Each number is 500 + 25 x the weight over the matrix's rms, rounded and kept within 0 to 999. Layers, rows and columns count from 0. Numbers have three digits each.

# layer 5 attention key, 576x576, rms 0.0268, rows 54-63, columns 192-255
452497493509550484528536480457494511526522473497498508513527489545486478537504543486528490516527493517534493491463523523529546533500506493523549563490531505455469450506520507495460463453511527
514522527472506547517486502504518517488529566497443488504463471516493494520523490530503474485489489533504500494503534511486528504499500478446539536507527472486522500515547507485486484533522459
485435483529532546475500461480503484506499504531457507471509484506544448519485507515515499464494449499514500471516524512488506486497509496429509470539567514491498489509513518491495464415492451
469472487453475524454569534499538538534492541497473499523513492522525487468478499499538493474480505473528511476518457468500530580494482520504526585514494503458508506500469503545519476552474502
491501476450519495501464548484515486524502488504577505469510459461484455471518531518517534536469534518473495539536534485530544513472484513490503440496510525471457527487457497552495483533489506
516474499528508493500445491482483494453525488511565476466496482556508508474462495495471509526491484496553542473489464499529459473519481466508494490513495488498495520531523508492530499539508528
501474573510527496460519481478522581520428443470512476521521519495536474492539518539513510455481521506545506510425559457482449520507473505507496462546489517521495465470513501502522489533472483
562465508504541528514520513520542552512507526491478485473486534471518461490509461498522477533535500516532559517528486464497488514444514468493482464521502483568531539518527470501537496529493584
535466466460482535485529511478485502475499488480522537464422542469508538501546491536510475464528479539536506462494492492449496480528505477472460515509461497484510523477476512524489498492498492
499483422472464485490506471525491516496473470504521438469523488450494494509578521510483452498483482503508518492498508547512516490510469474493538453510459559477534495503504500494499529501471462
# layer 5 attention query, 576x576, rms 0.0282, rows 55-63, columns 192-255
504497536487498527482536510505494480478489509468493446534502463500500497544509512459514527475486498470520520475502500478493495465516510516483521471535509438469550497522481522489492499521514512
529519477465501481541476476469526484523503471512484472481508494515547529515492514527500530509483462492548494496479532502479539519501451510555463501532518463514487505510497565535484528498487472
505510514485516508478523515476508533503542510502487487492476473510524498491465516512479455478518497492510498523545473470439507525469490545514482506479461519505506526447459553535519464459480547
490508517503532567434519486524479472489526520514513514532516533562480508503517483510500470515496464451474528525443496505485482498495490501514537459501518495555484500526502496523531521496466476
510478529473537459485475474528527514492511489508496503492472523522457491484501531516506481516554499515505490523500447477507550549509474511492500495478446480519502468508514484522474490486475515
510489459519511502484465497485470497450510472518475472467493529473475505546506492477497491516483470489520545484489545508516485497505498485469472492488495486463483499507485511499525541506508489
500482499486532523500521480454518537474484509485463514509509485478513492469526458536479522511477526535526480464533543532491503492482473533479504453459506545530489491493485487498452485500515509
544505530476474481490503481482418513491517536485508492518510486442505559496497546552467542498529529534451506497475543538499444482494497498535527453498479460440487485544532512454516448537507469
453499521497496476509474508447460484508544500552520483506488505525441457522508528544476502478537505508553474462518492530464483514496478499473507463474542522575525491526553456495464493466473463
# layer 5 attention value, 576x576, rms 0.0318, rows 0-11, columns 192-255
481479486513497502518498465504541507512490499453508488484472500520500493500517473529526509506456536492509472518505495500477453527516489446500497556484476466561496471559518543500457480480483489
585490531491485507505481477500517532461516476488520491519534509528468569529523481471504512509506478573504500468481470555466473512492473502471514493509509458506510495488487477491504470500487481
457512503426468463455541529523489517483522491511514483459484511477470495511500514481494509531513553524450517553529502510507478481496510448502508493506483544502523512467503534522539532496526508
498528504513472480509489488495467492488495511523489489497509467490515537475462516534525489500537555520499476518493513492494463449531492482507497458564523498438500550478483517513505468504524488
528550517521470494482440530506535486528490472537478470479527477511535490505439468483511469519494452499479503498493509492503475507478480520496489515522478537477471503491542480467525476532536463
517508496527493497469507492478487489494485541485500461496516524496521518516471489518545496474526483490502515539504527535490523500509523564540523503488497520477531510487465514476475508501509576
552486460519457477531493441494529505482467526531519492506521519520459502536515487496549527511475490475516522514503483528481478472501525475535497523462462515510522468548533487508456480501490535
465527487492531473474491497510559492540477467506541518524476506532521492487530474514478494499528510464453502460470491513561485516530487536480490506516471478471511530496514427460474494479492515
500517507522464461480493508471515473500489509480548505532474533523468456459513522517468543447527492506479502500520493509494460463478491470522495500486493468458496517531523414467501519506462517
508440501482529483483459482476522553524493482541515517510485497460548505499528514492468506522521473505496470544477496486530471518494498496523479487475525520479480475532486552471493466490481493
519468511451490498562518497489491466481500513520569566473527499488505552476463474475463482494475495494481445471523524544524488454495481557526508509540508541488481474465493523524508556521512514
503480518453520487464512460459519453473493543522489529490487466475462503478470453520514522471528514519550529511481505510528563439505517536495543537506493506540471492499492489471448452462481500
# layer 5 attention output (transposed), 576x576, rms 0.036, rows 0-11, columns 192-255
448474545508521486503517455487532485511558475498523531454516500500499487507511487495480496539448505514520505502507497479455512529513446491516506493497469540537512561567498572490493512504469503
547530484492491502475467486477520544481541442505504517549512507516494539511531452472503510511475485535507491507522504529454515512489504439503474493550495474501490460523469487493554527494491473
470516469485485450559507472500472504463538525549546463491490532506501471521500484527499543505489525494427476509488492533497502508501497504493514512503507518485506513467508507505475494497529462
526474497461479508527483507487533496547476471502481454484497455465482568532489479512494504517536544566494538501513543482498519511518522499529449498501541459427479562487504525523520470463524509
517517482481451507543509533496510467529482491539488485437471515524502502519556460465518477526503506496481490538533516455489462524491492426529514512486499520481480516462519514481542543590523442
455533519458481494475479512505503495488509547516484469468526511499514550475505488522554510508499509478514483550505483532521507501462540493526504483491503494477506506487502512448486497497450520
539447491491442501518459465507495501493503534483500481521492470503527526504487524520491511513528502510523521459489470563507511475473520513494554443461507480534509499518528525496480491535481521
498455476481510509495453536509544463514446461455511510515483483524477501479520479540516510488484484482489477468504466496517442477507479486509561525558512507484495533470520467497492490488489514
533505534471504503525465497506507486456509458488476561502491505474467497498488459525451554495494514519440536492516499480521510476483517501527480490553481462504475517532537457456495552506481522
450519494532483518509479482480511500496482482527495561488469508493495469455544479516482467479534492454493459533497475477502477544495507500518504512477538467489514503482496491525526481504515540
508445493483509517476495521449497481558490507508503495454487475497504512523501497553494469476515444507480480467527525516497535465463479549531500496501478504531494469447464511523487541513510503
507486496497544460494488504483509437437483481540524507529512460490498464508530438542487517507478483537521499516501524493519531487498504532509511494485532498495468505530451483474439514453459471